config = dict(
    n_head=2,
    d_mlp=256,
    attn_scale=0.125,
    tie_embeddings=False,
    parallel_block=False,
    init='normal',
    init_std_qkv=0.0812,
    init_std_o=0.0703,
    init_std_down=0.0,
    schedule='wsd',
    dataset='wikipedia_en',
)
Each number is 50 + 10 x the weight over its row's rms, rounded and kept within 0 to 99. Layers, rows and columns count from 0. The size before them is the row's rms in percent of the matrix's.

# q: layer 10 attention query, 128x96, rms 0.0706, rows 89-124, columns 0-95
# k: layer 10 attention key, 128x96, rms 0.0727, rows 89-124, columns 0-95
q89 090:50 69 59 46 36 49 54 57 33 60 59 42 59 47 43 42 55 34 42 35 46 45 44 59 65 40 43 34 42 55 54 33 27 58 50 57 72 45 49 55 53 69 50 53 34 53 44 58 35 70 44 59 61 51 41 68 51 37 49 56 55 26 48 55 63 64 36 53 42 54 58 41 53 38 51 37 37 53 54 62 55 53 50 55 56 49 73 47 41 56 49 43 51 42 50 57
k89 089:53 47 71 61 46 65 48 50 48 55 51 54 27 63 43 53 54 42 55 58 44 52 46 60 35 69 60 31 34 47 56 52 57 53 63 66 43 24 49 43 49 31 25 49 48 64 48 51 67 46 41 53 49 58 60 44 43 59 46 34 61 64 55 55 52 64 70 49 53 56 51 39 42 46 50 52 40 41 51 44 55 40 62 46 57 42 64 58 38 54 54 47 33 55 37 53
q90 087:38 64 65 44 51 50 45 53 46 64 47 51 59 52 52 44 56 52 59 77 46 56 58 51 60 54 41 51 50 32 57 57 46 25 49 58 53 40 36 44 55 41 60 54 41 55 30 43 52 55 48 60 44 72 55 56 46 51 44 55 52 43 56 61 49 47 56 32 52 56 61 31 47 35 56 54 43 35 56 54 48 50 22 41 41 61 68 50 67 34 32 43 47 67 49 52
k90 086:50 44 69 49 55 60 56 40 68 57 56 31 62 59 54 40 59 53 41 72 57 64 52 56 53 69 51 52 51 56 31 57 44 57 46 40 56 52 30 53 66 53 49 44 52 41 48 48 46 71 62 53 49 56 49 46 62 36 47 43 57 44 43 37 41 56 51 54 56 55 39 55 54 42 55 64 56 47 28 44 31 37 50 47 65 63 56 62 39 42 45 66 58 32 52 29
q91 091:51 30 62 57 52 57 41 50 52 57 43 45 39 68 37 67 40 47 42 53 60 49 43 38 53 48 46 48 47 28 44 60 39 52 41 59 37 49 57 51 41 58 38 50 69 51 42 37 52 43 36 37 35 68 31 44 34 51 69 39 52 56 51 59 51 45 42 49 46 35 64 58 56 69 49 70 48 38 54 56 33 56 55 50 45 52 56 56 50 62 47 57 61 51 75 40
k91 105:58 32 60 50 47 30 52 62 56 45 60 53 67 41 57 49 30 53 58 55 37 49 53 40 48 45 48 61 42 43 43 56 23 47 46 54 39 52 33 39 53 43 71 58 63 43 63 69 52 55 44 64 54 49 58 42 52 61 56 40 52 49 57 45 49 39 47 48 55 33 51 48 53 50 54 47 54 57 72 67 53 25 39 37 47 53 60 32 60 52 29 62 46 59 55 41
q92 092:49 50 73 59 42 76 49 60 49 46 57 58 35 34 57 51 62 49 38 44 16 51 45 42 51 58 42 57 51 41 63 41 50 58 57 71 50 38 64 46 41 50 66 46 67 45 55 45 47 46 46 40 49 51 46 42 58 40 44 51 42 46 50 42 46 30 55 46 53 62 49 46 55 39 61 42 31 52 55 51 64 60 38 32 63 52 48 62 58 53 49 41 47 29 59 47
k92 086:46 55 40 49 48 60 53 56 49 52 44 32 57 32 47 40 35 78 61 61 48 52 53 43 67 44 65 50 56 62 50 64 43 51 41 48 44 34 44 34 65 42 50 40 43 54 47 63 46 47 33 32 55 54 36 54 60 44 66 49 51 56 35 35 49 59 63 60 46 53 47 62 45 65 47 45 36 53 46 49 50 45 36 42 65 33 75 50 52 62 54 52 64 57 43 64
q93 098:38 64 45 45 55 39 47 60 30 50 63 55 44 46 53 46 41 53 71 51 47 43 48 54 76 60 58 58 40 32 46 42 56 58 61 45 32 53 68 42 59 42 49 33 48 51 49 42 58 51 41 55 46 56 68 45 43 38 49 78 61 36 44 57 61 64 52 52 60 39 57 44 54 44 72 50 42 52 49 33 44 55 37 54 43 55 65 47 55 52 38 67 41 37 42 45
k93 090:28 57 59 61 55 36 48 68 39 51 44 54 38 46 65 57 48 50 40 47 49 56 68 61 47 53 49 37 55 40 37 55 33 68 61 44 50 43 50 61 57 54 39 35 56 60 55 39 50 47 42 60 51 52 45 48 66 56 76 33 37 40 57 46 46 52 35 63 59 46 49 49 55 56 47 35 43 59 51 46 38 61 73 62 59 37 46 52 36 38 47 71 52 50 55 35
q94 093:62 41 51 61 57 38 66 34 66 41 53 51 57 49 68 61 38 47 49 59 41 44 64 42 31 28 59 46 54 61 49 63 45 61 59 58 49 34 51 44 47 59 46 47 60 31 37 55 48 75 58 56 52 59 46 51 58 59 60 41 49 34 54 32 39 41 49 46 39 46 58 48 62 31 49 53 65 43 54 58 52 41 44 54 56 69 60 41 32 44 60 50 55 34 47 47
k94 087:55 42 45 56 43 48 45 35 79 49 49 48 56 67 40 51 61 46 54 52 64 44 25 50 47 28 48 35 54 62 51 59 42 31 42 62 43 62 51 35 53 52 58 46 60 46 39 37 62 47 65 47 48 42 49 52 38 46 63 61 60 32 50 56 60 62 47 73 47 61 48 57 53 57 59 64 45 58 50 67 56 50 61 29 60 58 49 32 46 43 49 48 44 51 50 42
q95 094:41 59 32 44 55 53 38 63 52 47 42 56 44 46 58 60 51 44 49 31 64 62 66 42 66 64 55 57 32 56 44 43 42 47 41 56 46 64 68 37 54 34 43 52 54 43 57 57 45 30 52 60 66 34 48 48 35 46 65 41 59 55 52 61 32 42 54 47 52 34 70 47 53 35 47 51 54 55 49 60 45 58 54 50 64 62 50 57 51 42 44 60 40 72 35 38
k95 098:32 48 47 66 40 48 54 59 47 49 56 53 57 56 28 71 49 61 61 43 43 48 67 65 43 57 36 40 54 43 50 63 57 49 61 56 43 55 62 68 41 50 56 61 33 39 62 46 38 61 38 47 46 64 63 48 63 27 65 46 61 40 52 50 42 44 37 51 61 50 40 47 54 65 52 39 43 45 48 43 67 50 41 42 45 57 31 36 46 52 31 55 59 56 53 39
q96 092:42 66 31 36 65 39 54 64 42 46 53 58 45 38 58 31 41 51 50 62 39 49 58 38 45 52 40 66 30 58 49 52 38 40 62 62 63 68 56 52 34 52 52 36 62 52 52 44 50 53 42 59 37 50 61 57 57 56 44 46 27 53 43 57 56 53 59 49 61 45 53 83 53 41 45 48 43 58 58 52 44 35 44 55 48 49 48 49 60 41 53 46 46 78 45 53
k96 079:49 59 71 71 52 51 68 53 40 50 52 68 39 56 65 58 54 45 44 53 63 45 34 29 53 51 43 37 64 45 45 56 58 50 43 29 44 47 32 37 47 39 33 59 46 51 33 44 55 62 34 42 45 42 59 61 58 44 65 55 50 63 37 65 47 37 57 41 40 64 48 54 42 61 37 48 48 46 50 34 66 53 40 49 34 58 47 58 44 41 58 46 52 62 52 50
q97 086:39 61 50 56 58 43 60 51 56 57 49 39 38 46 48 28 54 61 56 43 64 63 51 72 54 40 59 46 62 41 43 46 40 57 50 68 31 46 56 48 53 63 57 49 27 48 44 78 59 53 34 47 54 44 47 64 45 56 52 54 59 37 52 48 53 47 41 47 47 46 55 39 49 75 36 47 51 47 50 34 56 60 49 46 52 48 39 62 41 65 49 64 62 36 32 30
k97 067:53 48 29 47 65 41 45 46 53 59 34 62 64 49 53 48 57 29 50 59 55 39 56 28 32 53 54 62 48 64 58 57 58 51 59 58 49 43 49 45 29 43 63 31 61 58 48 64 45 42 56 47 59 35 46 58 45 54 43 68 35 67 45 44 55 52 35 64 67 49 36 47 54 53 56 61 38 63 66 51 40 48 44 62 50 56 58 44 42 56 37 56 40 57 46 66
q98 090:38 52 51 46 84 51 34 54 31 61 55 36 46 53 64 50 39 49 51 52 40 28 58 42 41 50 55 67 37 40 53 47 46 63 58 42 40 60 39 52 42 45 52 44 47 53 50 66 58 66 51 59 53 32 68 55 34 51 69 49 46 42 42 74 43 45 53 51 30 40 51 60 49 43 55 46 52 46 68 51 41 47 48 59 55 37 36 54 55 39 55 59 43 54 52 59
k98 088:71 47 40 67 49 63 56 52 53 51 52 58 44 49 66 50 51 56 45 53 54 38 45 51 51 53 59 49 36 58 33 37 45 47 55 44 43 65 38 60 46 38 29 61 54 30 42 34 45 58 30 47 54 31 70 55 46 39 68 48 55 59 52 50 64 38 54 40 44 64 52 51 55 58 49 38 39 31 38 55 57 48 51 49 56 62 53 64 57 33 64 48 31 55 60 60
q99 085:33 70 53 51 36 44 50 42 66 48 53 41 50 56 44 28 46 50 57 54 49 36 55 59 53 61 45 43 37 52 36 51 32 50 58 69 53 50 54 38 75 57 38 61 60 46 49 63 31 44 64 59 58 53 64 67 58 46 52 63 48 43 57 42 46 39 51 47 54 36 41 58 51 53 39 58 59 50 61 60 41 42 31 67 34 56 44 67 56 44 52 53 60 32 54 47
k99 085:40 64 64 39 54 44 60 42 73 59 49 45 41 51 64 39 69 38 59 40 43 50 46 43 28 60 44 55 51 60 54 46 56 41 46 48 39 55 42 41 48 75 53 55 47 58 39 55 61 59 59 56 51 46 49 55 39 42 79 69 51 49 49 52 35 55 59 57 50 36 44 48 37 69 47 57 55 49 41 47 64 55 41 31 32 67 54 57 46 39 53 47 35 50 56 43
q100 084:73 51 63 50 48 61 46 49 68 53 61 42 49 52 42 47 49 58 55 52 60 48 55 32 40 46 33 61 46 59 47 53 56 56 61 47 76 68 54 57 41 51 41 35 56 52 52 44 58 45 55 43 61 46 32 52 35 60 51 52 33 46 66 55 55 39 59 52 39 59 62 42 36 45 61 47 60 42 34 35 40 36 47 49 44 65 41 33 55 46 68 50 34 40 63 64
k100 086:45 59 43 50 58 40 47 57 68 58 56 59 49 72 49 45 60 55 49 57 53 51 44 56 41 57 40 41 38 44 52 46 38 44 46 39 60 50 33 49 47 50 35 49 36 29 47 75 50 35 40 46 42 67 47 60 45 43 53 58 32 55 49 51 52 42 46 37 51 58 68 57 52 44 70 53 42 34 72 42 58 58 57 41 38 60 42 63 63 63 72 43 46 65 40 55
q101 096:44 57 48 46 60 41 41 42 50 46 58 46 39 34 41 36 55 33 42 69 39 50 42 44 48 48 44 54 57 43 43 55 62 42 63 49 38 34 28 59 59 47 31 55 58 68 53 47 41 37 58 45 50 80 66 52 62 58 59 69 56 56 56 32 41 68 59 58 55 55 53 58 40 60 49 39 62 62 40 47 40 52 47 63 43 58 57 58 63 36 52 55 57 41 56 48
k101 082:30 49 59 54 48 53 60 49 51 51 45 68 55 53 58 22 38 44 53 50 49 58 50 52 48 56 56 38 50 40 57 54 57 34 46 46 45 71 44 57 52 69 54 57 47 61 24 48 44 38 42 61 35 40 33 58 38 43 57 64 48 40 60 54 33 46 62 46 52 41 55 44 68 44 54 63 55 59 50 49 45 72 57 48 40 44 60 65 61 44 48 62 41 41 40 30
q102 098:58 51 54 56 40 56 57 43 38 53 26 41 32 45 55 41 49 50 59 33 52 46 54 46 50 53 44 51 52 55 57 46 58 48 44 76 47 53 59 46 50 53 62 51 45 36 54 69 49 68 72 48 48 63 60 56 40 46 38 57 61 68 44 60 63 69 56 47 42 52 54 47 65 51 42 36 48 47 37 44 47 46 33 50 64 48 27 39 39 57 52 69 22 49 44 49
k102 088:56 58 37 49 44 42 64 52 54 41 62 25 48 44 42 31 52 55 39 50 79 48 48 61 41 50 51 60 39 46 59 55 42 75 58 34 45 65 51 50 60 40 57 42 43 34 49 63 63 53 44 48 37 44 53 50 39 65 53 68 63 52 51 42 39 53 56 48 52 41 51 58 40 63 53 55 47 49 48 50 33 46 44 51 73 35 45 52 55 30 55 52 64 33 44 50
q103 087:51 54 46 45 63 51 55 39 31 54 50 59 58 66 53 32 43 52 61 52 32 41 57 53 44 49 53 34 49 48 60 41 34 72 35 53 43 43 54 66 59 51 47 58 48 43 55 51 38 34 60 53 29 43 66 37 71 34 54 57 32 58 43 43 54 59 50 47 38 54 70 72 48 59 65 46 43 62 66 48 48 57 54 49 47 41 49 56 55 50 63 39 46 42 61 56
k103 088:42 49 41 57 54 52 59 57 49 34 35 65 15 49 57 48 50 55 71 40 63 37 59 38 44 68 43 49 45 45 38 48 48 70 44 49 65 51 65 33 53 54 56 53 43 53 47 56 41 51 38 42 43 52 40 41 66 52 56 44 69 55 57 47 47 56 46 57 32 55 53 36 62 61 32 55 60 39 50 47 70 48 45 55 47 53 58 36 41 56 35 46 43 61 42 48
q104 093:33 61 49 51 29 60 43 35 51 66 60 55 42 56 49 41 46 66 59 64 51 66 49 29 50 34 51 56 47 53 48 60 44 55 39 42 53 53 44 62 43 31 26 40 49 37 51 59 50 48 53 43 59 54 64 53 41 60 61 39 56 47 68 60 45 56 73 48 45 48 39 80 41 50 61 40 56 37 47 47 51 42 54 38 57 51 45 52 64 54 61 57 35 53 53 42
k104 098:47 68 51 67 71 47 57 46 41 55 64 64 63 48 62 45 50 35 42 49 63 47 49 39 56 61 42 49 44 45 53 62 57 49 42 48 54 46 46 59 42 60 30 37 62 65 39 23 45 58 53 39 35 56 55 52 52 45 48 62 45 35 48 54 62 32 63 63 47 65 53 50 49 41 46 42 49 58 47 68 64 57 60 49 49 49 53 36 70 37 51 37 53 29 51 61
q105 108:52 74 55 47 37 42 59 54 63 50 66 57 46 56 36 47 56 64 51 32 49 69 41 51 52 45 52 55 65 59 48 54 56 31 62 43 44 58 61 49 56 55 46 31 42 44 41 44 52 34 65 54 67 41 49 48 50 48 50 32 57 45 58 79 39 50 69 56 64 38 40 65 59 64 44 40 55 54 43 45 58 42 34 49 42 59 37 43 40 47 64 49 43 42 41 52
k105 098:46 59 41 55 58 47 42 58 48 51 50 75 44 59 53 55 36 41 41 59 59 35 41 38 41 36 58 40 53 40 54 53 71 32 43 62 53 37 38 61 50 60 30 33 66 56 38 35 49 44 44 54 51 66 42 47 62 59 56 63 46 43 47 51 55 55 50 43 50 63 69 53 42 36 45 39 73 53 34 52 55 59 59 46 58 52 43 60 59 51 48 44 70 45 57 35
q106 102:39 62 54 30 60 45 39 39 46 37 85 38 40 52 62 55 55 53 53 63 41 43 55 42 60 51 46 61 58 31 51 50 43 51 51 54 46 50 35 63 37 37 40 54 48 71 36 40 63 50 49 36 49 49 58 63 39 45 52 56 39 59 45 44 55 53 36 57 58 44 73 62 46 37 53 41 52 35 45 59 54 55 51 51 56 77 51 59 61 45 56 60 49 51 44 50
k106 102:45 50 49 43 65 58 52 45 57 38 46 64 57 66 53 44 43 36 47 58 45 62 45 44 50 59 44 53 47 49 45 49 45 51 64 45 45 41 44 47 41 47 21 53 53 49 40 38 42 30 50 51 35 53 62 54 37 36 63 80 50 59 39 42 55 27 56 63 66 55 39 39 57 53 61 55 60 50 51 51 49 61 50 40 47 30 67 60 65 39 59 46 58 45 66 38
q107 108:41 56 52 68 46 50 62 48 45 37 48 41 54 60 55 50 62 59 57 55 57 61 58 37 47 35 54 55 41 43 51 35 49 31 55 54 29 63 54 58 54 41 42 46 55 63 53 41 64 28 43 36 47 52 50 49 37 60 60 36 54 43 60 52 60 54 37 35 41 41 41 47 46 71 48 63 52 40 55 56 54 62 50 24 57 52 36 61 57 34 74 57 39 41 56 59
k107 095:44 52 58 45 54 54 34 38 35 63 50 47 50 47 60 41 53 28 44 50 35 49 54 48 54 39 45 54 55 25 51 41 58 66 58 69 59 43 44 42 27 70 55 66 49 54 59 19 45 56 59 50 66 49 62 50 50 55 44 54 46 40 42 43 49 42 59 51 57 50 51 68 63 43 36 45 45 54 65 55 53 58 53 37 48 42 60 62 66 38 43 39 61 47 57 64
q108 100:42 28 59 51 39 62 65 48 55 55 45 52 49 46 44 45 57 56 41 55 49 70 36 60 55 44 56 55 42 46 42 69 48 42 47 64 40 38 66 41 68 66 54 55 46 40 42 47 37 32 64 50 34 54 61 55 62 64 42 29 48 53 44 40 39 60 36 58 52 35 50 49 62 58 33 62 58 54 50 68 54 44 32 50 51 58 53 55 64 33 58 49 41 45 43 37
k108 088:59 45 48 57 67 50 56 22 42 59 50 48 49 51 60 43 53 47 46 47 48 38 40 48 50 86 63 59 55 45 54 42 67 64 36 60 61 47 44 43 63 37 59 48 52 67 43 35 42 54 56 48 43 40 48 51 56 41 50 47 68 39 50 51 39 54 50 51 58 55 41 48 37 76 58 58 47 55 60 63 47 42 40 41 32 44 56 33 51 49 50 35 53 38 68 50
q109 101:69 48 45 72 57 56 46 46 45 68 34 51 57 65 43 44 58 51 65 57 62 64 36 51 53 50 46 57 54 39 48 46 45 57 58 45 77 26 34 53 59 46 45 50 52 32 66 65 47 45 40 42 37 60 42 40 46 51 51 35 43 44 54 48 43 39 59 52 56 47 59 49 45 46 52 45 34 59 56 69 29 52 38 37 74 50 46 39 56 42 49 57 50 54 53 54
k109 095:46 36 32 37 40 41 49 52 47 40 67 39 55 42 38 63 52 60 64 59 61 50 57 42 56 48 49 55 40 70 29 36 42 56 55 60 60 56 41 46 42 56 74 56 41 42 54 64 55 43 45 60 45 64 47 33 47 38 51 56 50 64 52 48 42 56 46 55 50 54 75 46 49 41 56 50 48 57 53 49 53 23 31 48 62 50 50 36 43 42 35 59 71 53 49 43
q110 094:71 48 43 52 49 34 56 57 52 52 56 29 48 67 36 43 42 66 58 56 39 53 59 53 56 58 43 61 48 51 46 46 51 53 37 70 48 55 67 41 58 43 59 55 45 46 37 81 58 72 62 55 41 43 48 47 48 59 50 61 54 38 50 59 39 40 44 65 50 47 31 49 41 53 59 62 66 48 46 57 51 36 50 54 38 47 51 49 37 51 53 40 43 33 36 69
k110 099:49 43 40 44 35 56 56 50 49 47 42 49 33 61 55 55 55 41 61 36 37 51 49 59 35 40 69 49 50 50 55 45 31 63 51 62 50 63 62 54 60 50 59 43 44 39 44 77 66 55 50 49 49 64 52 54 47 54 49 51 60 47 55 29 58 62 50 62 32 40 36 21 49 46 44 63 36 59 42 48 52 48 47 53 58 68 52 35 45 49 61 57 41 39 55 71
q111 108:58 43 55 45 55 47 53 59 36 32 57 57 48 52 52 46 54 51 53 40 43 40 55 55 54 38 66 48 50 33 41 27 44 57 50 53 25 50 55 53 55 35 61 55 46 59 43 60 54 35 62 63 44 43 60 42 61 48 36 56 44 50 63 51 62 52 59 28 50 37 59 34 69 40 57 60 38 54 64 71 53 52 59 66 27 52 51 47 45 70 51 54 50 45 35 44
k111 094:41 52 52 47 66 50 40 59 49 57 38 67 46 43 58 41 47 54 47 51 60 60 58 46 53 59 57 43 53 39 43 53 53 50 47 47 48 35 60 49 57 46 47 69 47 54 29 28 51 56 47 43 55 57 38 50 40 57 66 51 37 42 47 53 63 53 45 53 60 60 45 49 59 39 16 56 18 46 67 39 63 57 63 48 29 61 46 51 51 39 45 68 65 60 54 55
q112 087:40 43 65 64 56 47 61 46 50 78 38 43 57 36 46 43 35 37 46 66 56 46 63 70 50 48 54 56 44 70 55 66 44 61 49 36 50 47 36 54 54 43 49 66 51 39 38 49 39 48 42 46 57 34 65 42 51 71 44 56 50 52 42 50 46 58 45 49 48 53 43 21 42 61 53 49 43 48 41 67 60 37 55 36 50 54 58 56 68 51 55 45 49 47 57 33
k112 131:47 29 44 41 51 44 59 60 43 61 42 54 48 45 41 39 39 48 51 40 65 55 46 52 39 52 57 46 54 71 63 55 50 68 56 56 54 57 57 36 78 51 71 57 45 45 43 73 54 58 70 50 42 53 41 48 61 52 30 38 53 47 59 33 32 60 46 49 47 43 54 35 64 59 60 61 47 57 51 48 41 45 36 57 57 45 45 44 41 69 36 42 45 44 46 42
q113 095:46 41 47 56 49 39 37 44 33 53 54 52 40 33 47 54 57 49 48 37 47 55 40 49 57 23 46 66 47 56 45 55 55 50 47 57 52 45 58 56 45 68 57 32 47 64 55 69 37 54 58 44 45 36 68 41 26 63 55 42 48 50 55 51 65 28 46 58 54 32 56 76 59 55 52 57 58 30 63 41 57 40 50 51 61 48 41 42 52 51 57 60 63 53 45 40
k113 088:55 41 43 62 43 64 40 62 22 39 67 57 45 43 70 44 51 54 48 47 41 56 57 41 49 53 51 55 54 48 59 67 55 44 43 74 50 54 57 43 45 48 64 42 48 44 40 38 47 42 46 60 56 51 69 54 54 70 59 52 44 59 44 59 59 51 44 46 40 39 60 34 39 49 61 60 41 60 51 60 32 60 38 57 48 51 49 55 41 37 28 46 24 66 52 47
q114 090:51 59 66 41 45 41 38 53 54 59 46 34 42 55 59 39 56 34 48 54 47 54 38 43 33 46 49 42 61 28 65 44 50 43 53 50 51 39 68 59 45 50 64 58 44 44 56 53 42 49 44 41 68 37 58 48 51 66 51 42 48 72 62 49 62 40 44 68 39 60 51 62 44 52 58 47 67 46 46 36 36 44 41 37 43 62 42 45 47 37 65 68 41 63 60 32
k114 079:45 48 61 53 59 34 53 59 55 47 49 68 52 55 50 34 54 50 49 44 54 52 57 57 51 59 51 55 51 47 48 65 45 56 48 37 54 49 45 64 15 55 55 54 32 30 48 54 50 39 50 38 43 61 56 43 44 72 40 70 48 62 45 45 56 43 45 64 40 42 60 58 45 68 47 47 63 43 33 42 51 43 60 42 55 44 50 54 58 26 49 39 45 19 51 43
q115 090:62 86 50 68 58 34 33 62 43 70 35 34 57 50 59 47 45 58 29 62 48 57 57 45 56 54 47 54 35 33 53 42 44 61 38 38 56 49 52 54 47 55 64 58 48 54 51 55 48 54 52 48 52 30 53 33 57 37 36 41 54 60 36 49 56 44 50 49 41 47 34 62 60 44 46 60 46 40 65 49 47 52 50 47 31 53 67 63 52 41 57 51 49 58 47 46
k115 095:39 58 50 53 68 53 28 47 49 56 53 58 59 52 51 61 52 65 42 50 39 47 61 44 62 59 56 48 60 43 56 69 43 63 62 43 39 31 49 66 46 44 26 70 50 37 50 49 59 41 49 39 67 59 61 43 45 37 50 46 59 50 63 44 49 39 31 39 36 64 58 51 32 57 47 50 42 43 40 46 48 38 56 53 63 58 63 59 66 45 61 51 33 42 60 45
q116 100:59 44 42 38 63 46 55 38 46 52 53 56 50 32 48 42 46 35 69 75 67 49 58 47 62 49 36 70 34 71 36 55 63 54 42 29 55 59 35 65 37 46 61 45 45 54 47 44 50 49 51 35 59 58 26 64 37 54 49 41 60 53 60 53 52 60 47 54 55 38 48 50 56 49 59 56 51 62 37 47 57 46 33 65 51 59 57 58 46 45 54 54 32 52 50 47
k116 092:46 40 51 51 42 47 59 44 34 70 34 69 51 54 45 66 62 34 54 49 67 48 54 54 57 47 38 53 60 59 56 28 55 42 53 55 62 55 50 47 29 54 62 48 48 59 49 56 72 41 57 52 45 49 35 70 50 46 48 44 60 61 59 49 53 52 46 35 40 59 36 54 52 36 66 42 45 45 49 37 37 40 47 42 53 66 36 53 44 44 46 57 32 68 65 35
q117 084:53 40 44 61 41 45 58 38 36 71 42 58 63 39 68 47 48 50 66 52 45 48 36 44 51 53 42 56 66 70 59 57 63 35 54 50 33 33 39 48 57 56 45 50 59 70 53 48 38 41 43 44 68 36 41 61 38 57 61 54 46 47 48 47 59 45 72 37 41 25 43 42 45 48 57 42 40 59 64 52 43 45 48 44 56 54 65 39 47 62 33 55 47 42 46 51
k117 088:45 51 50 47 46 43 43 69 60 67 48 54 38 37 35 70 44 39 28 58 44 64 55 22 52 49 52 54 60 56 47 56 54 43 54 63 56 59 51 57 48 61 57 57 47 54 46 31 63 47 37 46 53 34 41 53 58 61 50 35 63 47 41 46 50 56 62 29 54 37 64 49 43 60 44 54 54 54 61 52 42 50 47 38 47 52 34 61 28 61 55 29 52 47 62 65
q118 091:53 48 49 49 50 52 57 40 68 56 55 52 33 42 65 67 70 39 33 45 64 55 65 44 61 55 49 48 40 33 41 37 58 56 51 57 47 42 49 60 57 57 48 52 59 57 44 67 53 45 49 42 51 40 45 51 56 65 38 52 57 27 56 50 67 71 32 60 34 25 44 45 48 49 57 46 36 55 51 58 63 43 34 55 47 48 23 47 49 44 49 40 58 47 52 41
k118 087:44 58 72 41 59 59 56 40 53 50 39 49 30 51 47 55 61 51 51 51 42 40 52 55 72 30 67 44 50 56 46 51 54 57 69 56 44 67 45 49 47 56 56 41 59 65 55 45 71 51 57 37 39 49 53 36 44 54 56 66 49 44 39 57 41 36 48 50 38 52 37 48 37 44 47 44 35 63 65 51 55 40 33 39 51 41 59 63 70 35 53 52 30 62 45 43
q119 088:56 29 39 61 49 70 41 39 28 26 52 66 55 41 66 52 69 40 69 52 42 45 47 52 48 44 46 32 44 51 62 35 48 58 64 46 44 33 78 52 42 51 51 57 54 49 43 54 44 55 53 41 45 55 59 46 47 56 38 51 55 47 40 47 59 53 52 46 52 60 45 65 49 46 44 46 45 46 39 57 78 51 48 44 47 52 46 64 61 28 56 45 50 41 49 42
k119 081:46 39 34 58 51 70 64 61 47 41 49 37 41 42 43 45 60 52 45 42 63 46 54 52 52 59 38 39 35 57 57 56 66 48 45 51 47 44 56 47 48 49 52 60 59 63 49 36 41 37 68 29 42 46 46 46 62 40 53 48 54 47 61 42 41 60 44 52 56 45 32 58 49 41 40 56 57 58 49 71 49 54 51 57 66 24 63 37 42 33 46 70 60 55 37 72
q120 092:41 64 52 47 48 65 46 57 37 54 53 54 55 37 36 39 44 49 64 48 47 34 56 50 42 66 55 62 50 33 34 56 55 45 30 72 50 34 38 54 51 42 56 80 68 43 46 52 49 51 47 52 43 58 52 52 42 39 62 54 43 30 44 39 57 75 53 46 52 50 52 65 55 47 54 51 50 50 46 37 50 67 56 46 49 57 54 52 53 41 37 62 61 33 31 59
k120 094:43 58 57 60 29 55 46 45 61 41 62 44 59 33 51 38 63 44 48 18 51 58 52 51 56 53 50 60 60 43 41 47 54 57 57 44 60 46 39 53 69 65 33 42 66 55 51 44 56 71 46 45 63 61 43 41 39 46 67 44 60 50 73 33 41 67 66 38 49 41 49 53 65 53 55 45 47 39 48 60 53 42 54 52 44 30 56 49 49 47 38 40 43 53 50 44
q121 083:36 42 50 52 48 44 50 47 46 62 27 58 68 48 56 27 63 69 56 51 40 58 61 44 60 45 67 43 44 54 56 53 47 55 54 54 45 44 47 34 42 37 71 26 53 51 49 61 32 44 66 25 35 35 48 68 55 39 49 49 61 51 50 58 64 41 49 55 41 47 64 61 48 47 64 53 52 64 48 47 53 59 48 44 41 35 49 57 53 59 62 64 47 53 56 48
k121 076:48 42 19 61 47 44 40 50 53 48 58 33 48 55 48 32 57 55 47 54 69 43 53 43 59 74 64 35 48 55 57 43 40 49 42 51 55 54 64 47 40 53 37 48 57 33 49 39 55 47 48 54 52 58 47 43 70 56 57 40 50 40 33 44 52 74 46 42 60 31 55 49 55 43 66 47 45 56 55 46 62 45 43 42 65 64 63 51 48 35 51 63 47 51 70 62
q122 097:54 64 32 64 57 39 49 47 64 50 76 69 71 39 41 46 62 46 38 39 54 51 48 49 31 40 56 52 67 46 36 62 58 60 45 42 50 42 44 38 64 49 55 51 43 52 45 47 64 41 48 34 53 61 29 38 62 50 57 54 40 50 48 55 48 56 50 49 50 65 35 42 41 61 39 49 45 48 44 41 40 26 46 49 55 57 66 64 49 38 41 63 51 58 55 50
k122 100:41 67 64 57 56 56 54 28 41 45 58 53 54 41 60 49 40 47 67 59 52 52 43 39 39 40 33 51 78 62 64 40 66 48 52 53 46 51 50 63 47 56 58 39 44 62 51 51 43 29 71 52 63 54 39 41 55 58 48 55 55 38 51 35 54 43 38 55 42 50 46 49 66 42 44 45 56 69 61 48 50 42 54 37 26 62 49 57 41 69 44 38 46 44 45 47
q123 083:54 55 68 48 54 62 38 63 63 45 51 40 51 56 33 61 51 69 41 52 49 43 53 31 67 57 49 42 59 45 63 60 44 48 51 64 58 50 42 50 50 54 40 40 33 48 56 78 66 60 47 47 63 55 56 52 42 46 57 51 54 38 53 34 38 49 46 71 43 49 43 47 54 45 46 41 40 62 61 36 46 47 52 49 34 40 45 36 35 56 36 51 77 36 38 53
k123 079:64 56 28 45 39 52 41 45 49 40 62 52 50 68 61 47 49 35 53 51 42 62 49 73 75 55 56 44 44 33 50 47 29 44 55 67 33 54 43 54 57 62 61 42 57 70 49 56 53 55 52 52 40 73 40 57 51 45 51 58 41 53 46 56 40 37 56 57 43 46 63 29 35 48 49 42 45 53 47 54 55 47 45 64 44 52 45 50 42 66 64 48 31 39 36 52
q124 095:51 57 56 40 41 52 41 46 42 57 61 72 61 45 44 69 49 62 54 41 48 65 64 51 43 70 56 39 54 43 51 51 57 42 31 46 42 65 60 55 57 64 55 41 18 34 38 68 64 32 49 51 44 59 49 53 35 51 45 43 57 59 32 41 48 63 48 41 50 42 62 29 51 59 45 58 35 45 55 49 46 55 57 53 41 63 39 53 53 55 67 51 53 44 48 51
k124 094:51 67 48 51 64 63 46 47 37 58 64 53 44 72 65 40 57 42 43 50 47 51 46 52 38 41 42 58 33 38 61 42 43 61 65 49 39 37 65 54 53 54 63 57 47 67 44 44 43 40 67 29 45 52 58 45 66 49 66 32 46 51 45 48 65 30 41 50 51 43 63 63 52 50 51 43 45 38 47 39 37 35 34 46 42 60 37 56 49 56 42 67 56 51 62 60